config.toml
d_model = 512
head_dim = 128
positions = "rope"
init_std_up = 0.0244
optimizer = "ademamix"
beta1 = 0.9
decay_shape = "linear"
final_lr_fraction = 0.0
seq_len = 512
z_loss = 0.0001
Each number is 128 + 32 x the weight over its row's rms, rounded and kept within 0 to 255. Layers, rows and columns count from 0. Numbers have three digits each. The size before them is the row's rms in percent of the matrix's.

# gate: layer 4 MLP gate, 1024x512, rms 0.0533, rows 965-999, columns 128-255
# up: layer 4 MLP up, 1024x512, rms 0.0536, rows 965-999, columns 128-255
# down: layer 4 MLP down (transposed), 1024x512, rms 0.0497, rows 965-999, columns 128-255
gate965 096:194104111161117103137159122160093162098175099140155073084161147079086141090146129150153138155084155078145094106106137118136129135137113115162104118153088108143107225109152159141163141112125145113076129066118099119128112153138168122127145144123077121086083135129168114163122118095105124134110130108114085165137146102157093192112123148140156101200139101183177109136132131151172128156098
up965 098:173061089152135114079131144096112164136162104133098110065145171144099158096172113098144125173156172112155127116163132134157142141121130146085129105128128104110111114100172079145132129195128162056110114087136078181150122153156067116128166138087076126104095148085139153137118063159175121163126068111064140124057188086151073148101117116130147119190120077166166118161087126050143125148181
down965 097:156217122106138118125111119092170104190155098134145117164132133158146129112196169144021110087141081190141156114090060141082141142154135150112158147096133181127121099165146117158123119087203141182159166100099189113119113133079086123070152125224158110133156111212121123154057122131176121106144059124147089131123085199130115151121130149164040147130114119088098106103097099060118095128099
gate966 100:116161109198088101143112155156117141078166079134141103096130125153089130117072211123159081116094134127200117143102119137138153187146135168122101065073139129135178121128109158123129117149080113128129106117147136136157129135136101137206129127163121096125161108136157187172134192198082118131152090178134118120128076148119124104063064110103102137088162160117155140095181131142117111148151
up966 097:123145099144106104098098146150090083120098176162098090107118151171136090118116126132191116094166174130127181147077106107111079092110156128180140139172084201100079103144095063191088149137112126175129141148069104085115132114195125067146129111185107145180089158092165155133131120166083142072095097143061138104119220103127132177131188154164136183125111136141140161164164137184181073184089
down966 100:137145137128118151124124135122093176189113072142102121163126133142074107166126090118144127153194205159135099149089148190107160138103101125135123114103091195149176099164135114179127128140114145149124172100117156132182167136147111128125098160121154152126143129145076109122095182058091143255130105074151140139164138133152085129098144151171155112156080118120121123137100142150110142106138
gate967 099:183087112104095127112167154143129101101106091074138119123089138106098060159133117075161064123072141130093157103095117134173127133105116124131110135163080095167187167135138116103144142127080142091142139148108087161091107103082169128104016176120148095164134126139092194081181179135106103086126129070130168107127144166121127113131134195106118151063128106106144132192209163113193168163173
up967 101:127108170143105130177167100141096101097094108110095137125058142104092149082081072103107173125149179167064101094150056119098147125058075086155092224187101178153127136111071108106106148163114138095115122142108123109180060109143120146100085077149092118102100138167134111126124155083101092179133085024175149129120151157091163107126131125130123160128174123134134186133165177116183192163150
down967 101:129171092069131131152133061123121179165122123085107105117143095142061159055161118138167142076107180131161016140106206214182069144066092097110164159137136118128106135147174133175165129130203149157087137152110091144125168113131142104113119195153192158184113148126114111157122117120147066170097133072195103130108116179138153166156131080126100070108117165085122127156141144098116094179109
gate968 102:119104162110131154102124126108082137121075136167115162157066175091146070118114065103082129160127096087049080117165130204174118155147122082131076111151104104158063146145135111121110160150107135144075113164099205142115116101132112109131095171119079141139115180085097093163103132141112097172163119072077121065137216143147125109157138163112179122080168100104164098152096083139078167128195
up968 098:122172077151098090114112133170101056129128144104125133141073095067106138136180159102167120099165072165149112094091091147124075158117050161118131124103079154127114161151122121130105106073112129127164144135120119084089098152116103077118124141125085162108124129078153112127105076095080170075166152116172146120136124121096091074080123114215098157146070167082187103152129172143144185156155
down968 097:124076171128094121126147120111108120129102139122114064144069143087135101154144116112068097125070062160122162179140128126151108125106104087133175103110125146117145163105111067143134099124149145076091109141077155166069120175123172124168117193099083079098103092182109121118116135106156079160123162122101089178137156157119180093101150111150174108108106136119118133112176099056091180114108
gate969 104:163110147172135132126123174104120134112120144220107189156131114141122198132113216139107097155196146083186135104070151132142045182126118149149114190156123133175160158143077061096093112161122126152116082134109176136112116120137173099094126106136143104170072189161177142155131106110138169129128157123109121142136133207131121154105111122179129134159165115166101098076124139113100133081127
up969 101:153124164090166103124160117133103090097102088091151157197150134141136131139107133112134140155110182095094127127119138085134132147123092124098151130129180102099095149120121090068093197105170124073145169114146094081113080099179187124104163115051123153067115098106102149169073177173120148175181148123172045120107120086173136136127125104191071043097141211155061144171109108095128122149143
down969 099:156130116092147141117198132079162078137179108078145149143110155110140130158094095088159124116117181073131134168120077105110133080121093086126127125118173133060146124104147153097143128136172164111122163089105141053150168164181159085156144126132123128146107148156081124132077146177155165100182086147162125125116123089138119197138142113124159112161117126118176130093156171161121115096157
gate970 088:141137159085120135152170145119115073190117186131084135149155135129116144158130142139147143099202124078154064078137072165127108163163128132147182219142116121146162114165145072120096129124137130164137084179108103142109114102151096113138122184118099154149154089076128142166133153086171148078132101102108113167172127188107126159143068086167151118162165160136199087080135095090084123109122
up970 111:122127180100185119158122143082130124147111104128092154108095127185085130128191172148110205072146090147140122120128108180081072163106134119147147171168133139182116064170124110150085048120130114181100121159162144184145183096095127028173117168129076149147164066103054131121156147126183155185112111206110158093169119153120109156104127160130132126120139118109131113106106189129063116128136
down970 096:139125142103112108125133145081153136170153060132135123129103166200086109098133152124088151105088108140103117123135158162097083168129124171145158096116128186117121062144090110161106126114143093096128156120107115143093151158125124147105129126067154120132091096135132122140110084116225123120088143187129150110120117092079093161144175168159146108092110118098131196116143156133138142128111
gate971 116:136120119098128165098109135138139118109141203084088129131140154098136124138105058087113091119144159085156129132094097140157136136153142125126087124173084093139102139190117068128114091148159173192094155185162096142105082118143138170138138151155120133133136076130136118144148175108140179130159118161128140146125153177083071131098118135178095169084123131125133075077133167139167133104133
up971 102:163137191148125110135160109200140123195116163107087146091142152199111103140091096166063096144124198104125168163156169123089154104100150129145068161129070099154086140105124105096100103208080170110123101131106166158119132131159162092130140137146103151024084097105138190117160171154162127149145153190157133115109100119111106109141189156181178183062114166167078110179102206126133099116135
down971 101:086147150088117155172113124128115115102093163067091127111096135125128136142089119122100116180145158120163138076156163152076110162180151131106090088106129134130127114126113058072111129118110149144149174134151095131110112068141108090121111141122107114101105162139086107126143148138138146164125115150099085091156140202144175110159093114141138165126185099099163140102099109110135152134093
gate972 107:169156136159081097090075149132108101136156143155074125108126152145052176184103140089190118167103107174124146127135143111134116159076125124179094062118114053114168117161137172129099096104155156116122139118135090139092166150109148116098079087097098163074166072164171137147138093125168122099151150123144093122160150105114108148166110114088145101126127132108141085122132122147153127110121
up972 104:173169080158159140138134161149146113115124131143117106111205124101106121141076081089149078131173101118120171128174179087099126143086121120170102156161158149176111118225136117140150074131095186113133142119154124089104142077194131131156139098139176066166106098164105159198147106167102105124132102061141145112145129070149106184119167141116121086071169106113083136086113080149169141176147
down972 103:106107123115118116113127120210110179117141174107108156090095103073197127151089160114152150124128137139143144104106165086107091127165117103135124120158118188098166135146192062076110094157076113125156172129119146094120117109092114119159133083135113161122158155083124086124120104159160112162230102195112072085129136173107108122113184092139102081152191129075129129143143083055041108114078
gate973 093:123129116172120140151128118140105139104063067122065118086124077199206153103192164166160133161089161139065174177158085121158137184107114105087117100148102073090133180154129071096115077101144151189147117174068152120127151097122132153111129122175132144137153135124146134077122100137137106143117105181149134130088153101159168132172106134154073099164076186108157156158147110135119148147124
up973 096:152162149085084077159141074103101055121114181216138103113131088118096143113178121137087108155120056162119135110140112106093130142138166133153177139149163119120138110141111144188154134167103135122098120109120157166138116138095066216118086170141101141069126120144107115146124138117121109166091168070118098126106111103119156119104109192098164122119094143103107110146069111086115156164130
down973 096:111142157160119179138162126183112172148206135078109159135116114093102161136110132156132139149144161112193147162120147131159149078115162107155133086116135054113152094131101135075134122146097138111101164089128091089143089101136104139129144143176144110124119133130117120101180134132190098162103176135152139074151183129176150150117167050157139122110089122149105164091108140170086110127163
gate974 105:133188093085133132117038137084143080124199091142145174079129120099125128159107104096142163092075113135053175127159193155168149156169158150163134119099129168071129071142204145125116034175123113110105158126143178097174071151104152146059129094138110123127148092054116083104126171147096121123134133126104145144091152178131090131082111117151095134181107163117172110045106078118137098147219
up974 092:190184115131129094137105170103190172199153112126036204107118126170102164086163180136169124153170166136116141117106106126165139138145147138134113124094161155104117101146128099101135107131112063143118124149177141142170146062118140136089184140111096084102108109052104115111140129125111106112134162084132142148097134170146102203123078077163107152172142166170156141102141083091161069073138
down974 097:153064163113097160103141070174106150101095161114167081144141182124124068106154096127143119156122186066189060121069088132082109125097085089134129133094146097202148130091132131105123170111196156111160101069095115140084144126185134092183108115127115186121138193205150156163099070158178155140069140177154157102153092097090164102162115138120192127150107093091091130180177121139158151127080
gate975 100:074127190178142088081191112149121059154088152139102135109142079175090153172158150120236125225112133152107154114106173130103165143162115119153142160125108102127142104137162134111150099092117107189120147119108120124087137123084081164141154082175121133082118162099160085079129089089120116148121124073093111194142098115132183103099149169074148162148119133132131127159145161123110119191102
up975 100:096159157125153127150047055155099087143085092143149123112085135130141162130161120100128153154180132161165166100100172128169127062119108114099175079080125099049145097133145156085196134052179149121083115102146151153130118102113152108124066128108133132129060136120168095158131076113126114113187144144140135122163120124109134130146078120137090038134136198161165104107148140100122083101150
down975 100:111069171120188064154136127150124105125119115129130098169075133143194144163162152133088160167135163131169146095082076207189054095103114142142180169140111160151093161116177143161186126126146171099178137147146166156159106079126115105179159146116170151117137127202102174119121068139108140182123160091043075138119104098147119104129099092118091070137134163126170172109174131088195159123119
gate976 101:120150130099144180115166144164157132170152136150113143080163152084082133089138149171142139165158177102153127130107143168163159133072146180137102169121154136152097114159127147145138108108108137133153140185095143130102153048136148145169152098099122103181132109128152165107130139147128244103079093179153111085109139153154134187092173129202087168131140093151143126097133101167115097112115
up976 100:109212129035048140115102102161151096103102094108112107157094097111143129099124130123117171158100112126158104102129100143132119141096127115107109165086155204226126150135113135138151125075118155093130091153105103116109164137100154172142049105137117092149065175137097142142114186146156135126104118179149164125141143034098122125161122124152189166180189195159185102118160091086154147151182
down976 102:148098073216100059175108141139098145179143112127140161111156120060158109116194186112201150142166101116150139113106153113159158153143141181100092123145117140107140150129111136122068159151110133070140136142129089096126111127155128113087072084170103151094131135090124150147113196139135136120137141142110121057114169124128134168080130148179120255111154115098125104071116116110099103125179
gate977 096:120112139097126175120123146149144143114145175095120134046178103111171145145074185102120110109084127161110079136166146106091136133157173155193083154128146072169151153172140066115086135092137090123100094108107094107135154146184115116121118118137174098166136098039106078088106202171150119123112177075071136135196199114195087218122117149075152157110116141118159149128113145111127121163153
up977 093:163207039145131118116124153144097112167163148106164193169164144143113097172147121177097128134119145172161093085151133164124144065092153103159150063112151124079101044116157129122105106196100171079126146119099123162159121097047149129165120130090137057145166160170125127174095137112134109187127176080103115135087158080117116144113209074124187148151120075091169155106126145180116113049096
down977 097:136130159186076119163117127135141121107143169079097120171111130127215139085122113128130097164150131063150157136125195157092148159099036173125162123106144147145131149095132096140105127136146101141142161095119096192108055053084134102191130127087087154147102161115117130132165108124152096163165115184121103143104132131129144163176133076124115002117072144136109145139080132095147124096097
gate978 100:102168113181107158098114170122103121119191124125139128185103109120122165172147140067110059083155196139104092111157099122144083197166141133099185087109134156103133127127080121102093123072115130135124123105097132128133080178094099105127112109133163101089107131144160135101136073099152151120147086166123087106076142146104145187118109134177149118109176129098123126126127143110071139071160
up978 100:158106103149139086131164130123081083123062131112173109180079179158076225114154038101093133158064171144150105123096142118135115154180094090082093137098124083213096154103060150119108119160109165158139135158178098149116111159112141082101116122129094147102111097118146157107124111122085104116130158081135085100113069125135092134137162116145152118101070134107104138119143135105105130107143
down978 097:145122114170079173107141153141169165140187160117143116126144085089132086151085079125126138153136097165176111160145136152134199150162142166139215109155125134058102095107057059118107144126074099122173133124160137163091113138141090134141162107094123129164216112110102141095133095157128158134141078109161117087153141151190151068144113127125193158099140149203118110133170147144181135126074
gate979 102:177170124160162182108152159083129114151069105117092153152103122123178090148115126091177118099099103150062114184054121129090058100144110117134150142158072074141150170136137095098100143149034138169108138106108126142071102087107106123091134144158137110099090157102147142137128187140129113154101090098130078095119208133149123071095150158151200117102111137144095146091120138108101109100182
up979 098:099116165109119195150172156090107089080108161078118123120142172133148127140134101172148145120154102175104121109075122216044074064162176151114089125127095122100169075123115142147108092129142129136127137147177093106124098131097106145132144158139101177137113153161069139083121100105082148126099105164126111160126082160123106164154104155151115084112168058129136131116144145146095097107119
down979 098:117101128104104134177159093066136118153162125200111125130123101096103137175176138132149149140143124145167110151126153146078074137112100127109138089112160142085124131128073127116097177113139125124092208138116136075136117191111101097124128136106145107103100142140123144124145144116081134152064128197123115102135168175109085155114122197162108041107152085102150184125113112079131135115167
gate980 093:122151112121150072130138161083161103119130119126101082062132155175124136146105164154150110145129146110116119083022172176151122102106109133161092159090043106161116155167149051125172121117155118120191126119142098106116108101097172146180172075095157103183176112080122102139123108076148178170159114121160129122140118119174097123104126114147121143050082124171160128061151121097236118095099
up980 101:117110193064149101140101160079174100133121074142138096125159152105159164065146175134149157151123108142211128098094137165113173113067090166117069183138133099134130144094120144162122104142138174145127157155146099178124105131105106152142154085162150156170114110136134134202075056084101131109120109193124167099107145141193063171085167118109148149153111109137198120101130120120155112086164
down980 099:122131127124091112128101142126164096109096136145158128132129153058141147139123130119085102051145130092180117152192146119120150097119130138160137118174168089079162178143097154136178211137192091218102128134130138147133134153133126165125154116160127120110140127189180127141144154111125093129092120159132137087109154116126179163178109153126160143109154093088179092087117165082158100146117
gate981 101:107091098123092131137140107095132100122086106123158106123092119107174100142136139153100154113064158108093167135071113125162115147108158081091060174090100088143120136110095120148115178163094167152139120118100158193101135076150152130101151145171146078192134125140155134113130159121134108138127066157155080157120119075094091162098164136195140155131155094157132110108196151129138137115131
up981 094:149135192129165111127154152166155078170127143151102147121117122110126119121169137100099167185129160118077140134160198129126159152073179106083098172084175153108122151108082146172088138138085149128148140161084163098106162121139114123064117145106126111118072110137168115126123089124187100167063169109131141063105162214145214147088165123124204143146061122118104131071129114136111169140124
down981 099:169131172114069118115096097099114109082160129084082080098110149075095092103080151175132181105150136158137112149119148155194175125167104121176113167147129129107118191172167159175121112136116156133126139109129142141131074145156112111090121151123075110105112134155180114122167143080163121118101125128152113172132115096106125092158088069125139180111147142144115102103130087085179110092107
gate982 101:137181177121115180131153146103118124116141075193093120161146120108104110121174136203096111070132145161118104088187109182129144105108184118095125105143159173164144110156168097114190100127140175121108150110129097055111192058129175105077120146110111142111148079171102144175201107094156157124194093120125119114103064130152118090145124132096117107058132155137150132130112087128114161134151
up982 102:151183082077149130122147148187155165131083093174133098103128156116118131109051136151047151086115117130138162119100069140101141112141127087194107147157150110174147117140098113109178076153108125134117113114100035177132148085099143138097125116144097097171150156123133147107151121133137190166097079123128116117132131141149125114117174118158127094111092137098099132173073161106108119113122
down982 104:110103148125104106128156144148097163125157140168168103122172131133137099141172112129123133172122120123139115134071138100131116114138063133145157118129148150133165132167117151080128074099079079119099145107095173122123125128118102094141115157142103153166105129062123108137154154077115161114110086084138157136079124149138123156072158142072118184115100133101095151101066111154131102072209
gate983 094:159140194199159122128220173154125178137146172139151115159157154181128144194082097164173092139150131154083095150135133122148099118122189176107089164071116124069085152115112160148116137179156106109072085102109145139115119113122139143185118108058147111104083107128077127099172110137115113149085100128157150145120117118104122125140120142141155069083110173126160158092206163144081186098096
up983 098:112130109114140121173096152092130086123155225122209158100162139111113113111106112150130126151121128152144113129129118120182168099124158107117163111075086119124111134140066186157131088148157081154110150093160167156155137080155139152190107132069132189108130084115067148099153128158126123155108089159114083128081081187121136145101117149123095056109161098129171137114187117120094187139074
down983 097:125137078088086124092147121152137141116168142109113142093117140115122135135119148164070101075126105067181147079125164109147145168132067128093153127216137135115164116074123118134089122082162085125127063155130133153185162145134072154124091159179113086132134157085178165124143092134148145096139124086154116101142127169170144101046129070072131171164205086119101116082039106097146119145141
gate984 100:142190070187143165173153119123117121125164131110148168193100043110120092106113068137095134178092107112115061077100187124133136131108152141152126199117138165125116150162101118147113114116101117150126168189101144108174162169163121104140161154109141184125109133157091134127140117131168130119087136139162171147124126106083118126162114158164143063077135134111130129151080079135058174146118
up984 098:132134125134100164124123161132104140166169143157103122143132083068095104117108088140174101094122120116150109105085111193081102130143123069172104176074141088161124192122151120070142131163118119149041122094136112121155110114180164142133077138125186147140093149147106110111134096094150154192102101128107128196219102133142109115056132140096144129193109121161164083127170084129085073096156
down984 099:102168095185133119151150136144153162141116186098151140166130136183158154183147059075056113153122122121091136111134086103093088054103095170105160112124143170030165049128141181124061139130128123141143108186079084115142164103119075043133141070112127182097132164157141167154138140149108070131137131170186161135131085066093085074174140099105169107131111155137078142136115104086117144141126
gate985 098:131139114129112132092108125151144167187158139068169152096069112136130175116132131131098063121163107154151159159154077167155212103178110098073116100109101076092157132095228130123112065133074110199092138139124141097084140033116150162115178154089136148130109132142167103132153133149098147175092105085097187103117110153170154181119124108165136137116199101154119159145154160058152152168163
up985 100:114142163156110101115157085108097149113161133179083116088151074138182094096110091150141066129187092135121134142149152121181086190140149103155176143149152123157173154142118129186163103151098099151115098122141091178117118103102110118183181098121143110165163098132122095128100158120107160081129102136133185096117085131102170121146122125111139202098082159098117128140126138099120128185150
down985 100:165089143116162127138165135116041180156173130213090134156173130147140185085171099155091114134118129129081071096122120126148096145109114124088128088127088126132125125150086132084120147138133110127083144124120066157128157125142132068172100180115149105056138105157071103135103144096127111126162135113173140057220165104107137128110104125080146193086150089130114134118164157150075169105157
gate986 094:114154200082095129103110146103134171101123162110117122152126135180143131154208137174096182141096114135130139119150099114159059155170103128105092172118163139133155170150113066196149093145130138109149152170111143137129126123114128140148144111175094120164127095168136139096140119133118186089122127178163134108086087124118101083108158106128114149093161139159105089129117150068120136131134
up986 089:121133151143203124137065170203117122119157146106095085117061117073169129119165120110094197107110098047171129131076211062125142102086148083154132129158133168131121101146127121083098167141147101172095114193114139106123191111151166088136092151113127157090127095160182164119164115157085146131147134122106183056170175095126163121121177114131114134134150125124059145146174144089177159118112
down986 096:182105053059085140107123130119166108112147171170156130112089141070066087095062151182139089156138125178086120099214073107125101158123197124174095151090112147130090172128108092173153106136087159102094125108168177192182097142092087141110130126150130115177189108114121110122128206063141161134150075165099121202098110127122100153151109132082106042110173094116179107136156158148115068147129
gate987 097:092182162128141166148094074087123147115108143133183094165159099186109175165093108125136173087158231151040160145091120166164139184145112144160138162118137155167149153113159175113153175111070095122115111091089115112088142109085103159088137074124072112097135091136142104123179166137150166116121110131108144158146087104177147102095071074156053129127179159130110095112091186142144135158132
up987 100:150107150154120173147069181150108120166121107110140094140107111102149122148050172134158132131106131170136138145132169154135120127099092112143091121094135184138123168171092137117144140130145142091109076148116103124089101154162136140110150067142092156129104131178127157095141201087131155103120154142120124166138165131139141149094123062162162113178189123081113151177136163120212096143135
down987 103:116135138135144119142133124113127172184136112101148143118077147144084102184114079069179141156118165120145120061132083141130103073158092088150175075133134104141148129133049115111157102103111097112189124142154094166138050104105167125125146119105160129109099087164037076120161099124089112149138092128165169096171135062092129111146108137094133163126097164137119147149178130138146199138175
gate988 100:130196116127137102141142155120098080196108183172111193108092121148182177125086092130135071127141130171084134126077125163138112088113147159148122112114086180132164212152104093159165121107151090124145117143107122134070119170056097116134114171122101118144085126071132126077122162082138128147159117176109116137146052069090096188139127151128155100188133115140090125106119165154075127152134
up988 095:133121176187120113071110118155119197062127162119161119143102155139083147113055094102161101134119130168152079152139078108132135120133096158165105112163139127169118198162128133179148076069149069135139139077145072106112104114110119107176137186122140140057095151128099142127138121132143150047118172137129098166105138177159070125083137145183101089091108123159173154175123199088137097064140
down988 098:133124082088173136194080160109095082156139097132154152119162142146203130104166153158108143074131098154128146090137128158184055116117159101123127145122092126154139136136108132058202116112138169156167132073132167138175198162156150131152152173107165095178154169147080103147115160176159157169120127121109184146132101196134127092137131143147138052188160133103177132172139159144162105129130
gate989 100:109171137138112170145168163135150175148150065177120090107118138112117112107109110161130077083064113165132185119119166143142103152083119133131071145148098117101159083157175125091114174150156102159081122116105105132111109104170106114210091109096069135145114146087055148158130115108140113099148127124122150127102117132132103084110157120169110104148083109146087132118065125104139069156123
up989 098:118137140137118102123187135158148105134113120128161147126142138204138151160059073094147080165182150093146154139164142103118131180122085120085112167123112090127041135089135095138091141098096139094154140121122115142153161164133101110174126144090078160068127120128160128112122077138088102172168143104129128104178140140146113138082127167164152137172094101116194113109164146058135130149172
down989 098:138127077099135161110126112140101114150158124182118162116116142116149102131115072138141153076148153080125038072146036149087149131120231167152146106101112130136153183159080142115083209136178080126084085105177160201133142095173117164161112114091158106073131120126070135142107162143108085178120158105104156091159169129115073078161111104164152075122112172087131124178147132162154153163169
gate990 100:127130114068109171105133130091109144070181156156190097035101079085165066092115166169164044159146142144130155141080116110123103100183134139148177084120113066088144103182158085122139094089126076112090154116129116123083124175116111186153088136093140133125112133091114108092135059148147147113135130130085198166140134125182143132167108138117124169121179116129130156085148113178151135076102
up990 096:129128137148172122163106059089123117131110146179055135133181119176159181098127116159164179109117130095095142168093159162122145168166116103092119138110093111132128138104116148132158125132095136148146162095087100120111116097083160137179127144071052082092094170091105128163129143107157178102150150092147144111074100115188103168164193076146114043091149160181119238130178143048152096131136
down990 096:135100105232150207086149174174080153110097125130181132132103137171042150145091066127097119147132105134149143130122121126135114108122069138077170158083162079109084089157162166159109075164119147176142141178045145110145089103105122143127161088120104149122145171120108136130097135116155137087095121173174082140129088085119154104086192113123144088098107129118062182131124079130082098156108
gate991 105:136093152173179137099203143168054078105076115138125188124170132130125090151090088129087131149145092199164153179159121092103123127093162172121096125129150121163127135129158128165093067120115134108170089064137132188120127125125127110076140164112127066102092100057096097172134124170103120132130147114156143183178125107114085161131082061133093106116127096143122112124093103121090105173177
up991 098:097062145115107154163151119161096156152172136109163159141177095114126196082105151117121125172156151109128111164103164110152079138125162080152100136145139130115154101120097182132176120175117140113111150161111106125180215171148187094125114155097119098099100124147134138121157155131097084129195166188154118056121212124141138126159083161129133136154156114108141128097156189196132156200191
down991 101:152134124072154042115145167122109102044119163151164094077162095081188123123156167097151138076170058114106123179155082049089096070129134171091130117071062095081159188153137122132106163143073126112177170135149095153081125154090090118159124068162151131115149065105131189116106148105132132109104137113080114198093121111103104149124072146129127109138128129107176160134130168089128074088073
gate992 102:146129110149157110166159112137148046095127141131164154087160118098101124086153148094073111156127177134171085114148124161113124096089145154186154094110134104045126079119117073172072122127107203114134140150089082140125137146118103162106054140094134150110174110080170108140114099131132117168160133167146166125167152098133113137127123184063144121127122151106087138118098081085094177149130
up992 100:126117138120118127097169162038080088152168113109139146129093129129172107192156165161113091125077133146133133111132085070128168115101082101151153143109166113167096145174116159171162127182114150157093123102128165149123138206102139162096145146155122099150135104113126091090118118095110125148132085129083107114144137120065149083129101113136088199163075050131129138141153129130180147130122
down992 102:121137184118092111114142130115062127158168112122154107093122110096154120108148108160113127118121088068187197116125177119118138147103074182150200164143073101121183151152177107152090139086150069094068118084077181148100135133120096146090149144079198116155103130104157126150163172134131137111168125138133099081128163122174115099088135119099074152151116091157105162196094107065126166106132
gate993 103:161178177167140163132133203113103056153164135172191122139176158087136192154166093109136147139170119113116122219124187171109157134097125133152112098133147124161122113159147202123102103132099157135129137143086090059168113098098142085099134139098128133152205148145148109129133083117175084159179160135129159070122139121128146131179124151106121163120112137160117096092146125106145158151106
up993 107:155128103101113103100152147118142143091104163079184147104099137172080165155112124206168094158099147179138096158104130096076097177152118070140087159118067117087114130163165106169124113125091094123185101077135137132117194100072155157086110160163184078163084120176161092172100101155126131075150063105134130110116102085145161127109160085115173142136136200168060193150103136143096138092068
down993 106:075115080093167100158087111141155120077126093119207125175142090061162119145143086193150157160192130111087102174178080143124135145145123069110123117095102155132132121124187116122177132091180121057099128126153133136056117119147122142152163136157094149121120115125165077088148082168101064160196149144115160117145063110141124141134109121157137121154109102106133150170178185121130127112103
gate994 098:104201136175102124155102121158132150121091056078100111129138072056143065123123141104132125149120123133142152130160169136208089164108153152122195090116087119171183142166126088128138107171136088112134100112164100105104141036088164100146072165108117125125146121071161107124149162107124142117131183118154094129107088160158125118121085115160076098142117101111148102109137138119150139114123
up994 103:101106136149099058140046058165130122073174144161167102177091115097110100061152135061192110130111109112129091094126170103115149179132100093090098120142092083122119157154124179118108111119089137086183085103138120150119125164105093198113089164151155123139109122136136110138088129130092145169168179117156129155178102127138133065121140068099123141147122133095127090111123100142047193138142
down994 102:077104052128122143106094101130169147164151073109165105210127139150160138169097103070178169156133087173148129142143133125132142136091199127132156083124112111107116128082134085120128129146101135167162142111116116107105127110088109094106100172167152080109099115141219128133106090132107152167150120103147134151172075179129118212178132143111113034115114103101156104051068107120163160137123
gate995 101:129115108187151093124160094112130149146145127130140152104076150093144134107098137115094094162182141147152103134169138165133154155134141097095117080142122088100177185121133065161081149133092077143172106191100088155125107145091138146060138121109118119177132178145180162188136174145112177077164116098160109138138092157122111092136149141108130124087141174135194101166129137167082124139105
up995 099:101134165092142130071170133082121090187066126157175111171146165168071126112140157113125102134153170072167133126146124155141143175104155197108104096202126120139176176108161108127110129141107107170172144099119157047106133131149125154157103086144104132113095103151160143214157193131164200062074175086158092090104112154118113139165127134116128130160160098137136117202135167106123157147121
down995 101:156152143132074170180177120136109137113129132137070123112148089099160111108089089168117133150121131165117081126146110167153158156157134098165142092162139124110103112133155133195161134061148138135130072172129100127156153199129104135137124196162131174143166146122120154111121186124102120136171117103159143131168173142213179163129103117165178143093151149065151076050095141119128087155155
gate996 099:075095127126109124067187142103131107083084151147084131160106149195087091134150171083147148167093128149186136049121096098149139124161115167175136069107133159103093096128120090101179064134082115136168107105186241179130172104141107133138101104220112122108092172129116133126180100126187126164143121134091148117123094181126125073099141131118132098111188096145108182195189161158150165134123
up996 100:090174167175089102099135154179130212130158189115134119195104131098115158109109148104160183097090158120117129087062108089126087108141158131139155147088137112111200111112130131150151097117111159094128115175125121139115151163103113054033114112088112135079119151112131140108104122198137108080176109125126149064079121123127077134194162135127063111135128141180133134121160104146148152164150
down996 102:140110163147123132097120178155088114095150134094091108162110137052117098135137086118143131166097101097131134141176104140145145126091082161164133147133115109179111106154107106120171088133133136157137145120131204136102083096132173114189129133117116163112106042126078149142107098154195116157124066152143164135163124131146127092127123066128154106109054146156150098145149158155110155131100
gate997 104:076117122122139085155151145171110185116099120189153123175171114123115128127152147070082154113081132142150141160027177130124137203116177107094148084104136139054186075116146088183140153102135093134147165138107139153115123102104147082080134146109126087111131135145090189146140127128132109099173098128169091122148144126155157140117113199192170155108158113164179069113141134149121074142096
up997 105:129169144130159180125128095163100116083152136104079081127110124150059085135123133188171147147128121146154143102106127131184156099138138133202096097091149107094152116180144120124151128185144141117122165127123126090131115168143103157170097144133137184108121183083131111144137134140150158172181131156181114158134126105099154126162131125153106127121175148105096164137183142130201092169099
down997 103:118122164088170116123140169115117146102142137100129148174149075129135108116135104101122054193163187112149142148132135138125170138135148043151119147150117086131081140083079139114162120095128062188161125156130104142127149077122106101143075187108114100195169162136107133195148110108178151157125083164094143130161097153157209108179060160185132150131108201122115159064163205129101100171095
gate998 100:139087143156143143065131117160148123166121127167144120148134172039157036194139098145146100090114126146086143130150157135056076067159153119089080120179131148100126086118155145143108067115059115123158136107129173187080136184112121146176080106142154122147109109141158126177121170121171132113131157140182162150127133134133128097113142149106146133150154151099076075182125134090163148192152
up998 103:064132180121138160164128125063125052110067096121186093138116136107199109154137134139111115100149094076150208059174121123137156131127138130159146144181152113082112114154162117110215132149133122140080046101109130184127143084144100104111173136136091141130093174112149085127150125133147151084139165168112109114123092157182092107207125123118112109116116134141080078122066100142128148129132
down998 105:131119116140090124186164091158066108117120122117160020123128083163139067137110135114061160088132127124144109123121142182140138089098091105144127125128126173131098123181142130082128076134141114145135134158151137140117094109129121078146112139094163173117149150149092195142110091171076130135111074117093139127109159122137092118097138095064112122122131162079131171083112090139187120172183
gate999 109:167194094131120140140162104122162106132187129109119157143169106127109134153152152138103110153149162105104130152101129084120054142139126169100132150177135052156159114094185164136086060112113173135106149131113118180121138097142149164073107151092107152075062103122109100117181114144155157165112107079151137156138136062144056120048141146112116089124154147093134059115149105162149171099096
up999 103:089094131132138092146092205108078089125144135128110078089174132152108131197117142115164074170159113134110158162137110124137113162154155125108199108147112093148103112199125087093130134125133139082090088129118123145145149146090154099116153107109124149132179132132097083204098053145122117134118117128078117122126114128205139140087099127145183128074107131202144123131141071117123143173154
down999 105:095188113156115135122080152112079108128136066127096107087097122132121114135100159110135128182145142140085109142162158135177137139130157103149171146156151133119173152142094163135087137160163160103146169121148148091083199098175053131141131188099118128119128159169132135110127140150076159107152116169106156131135136095133091161145058143119201106143149074114162179050176143116109134122158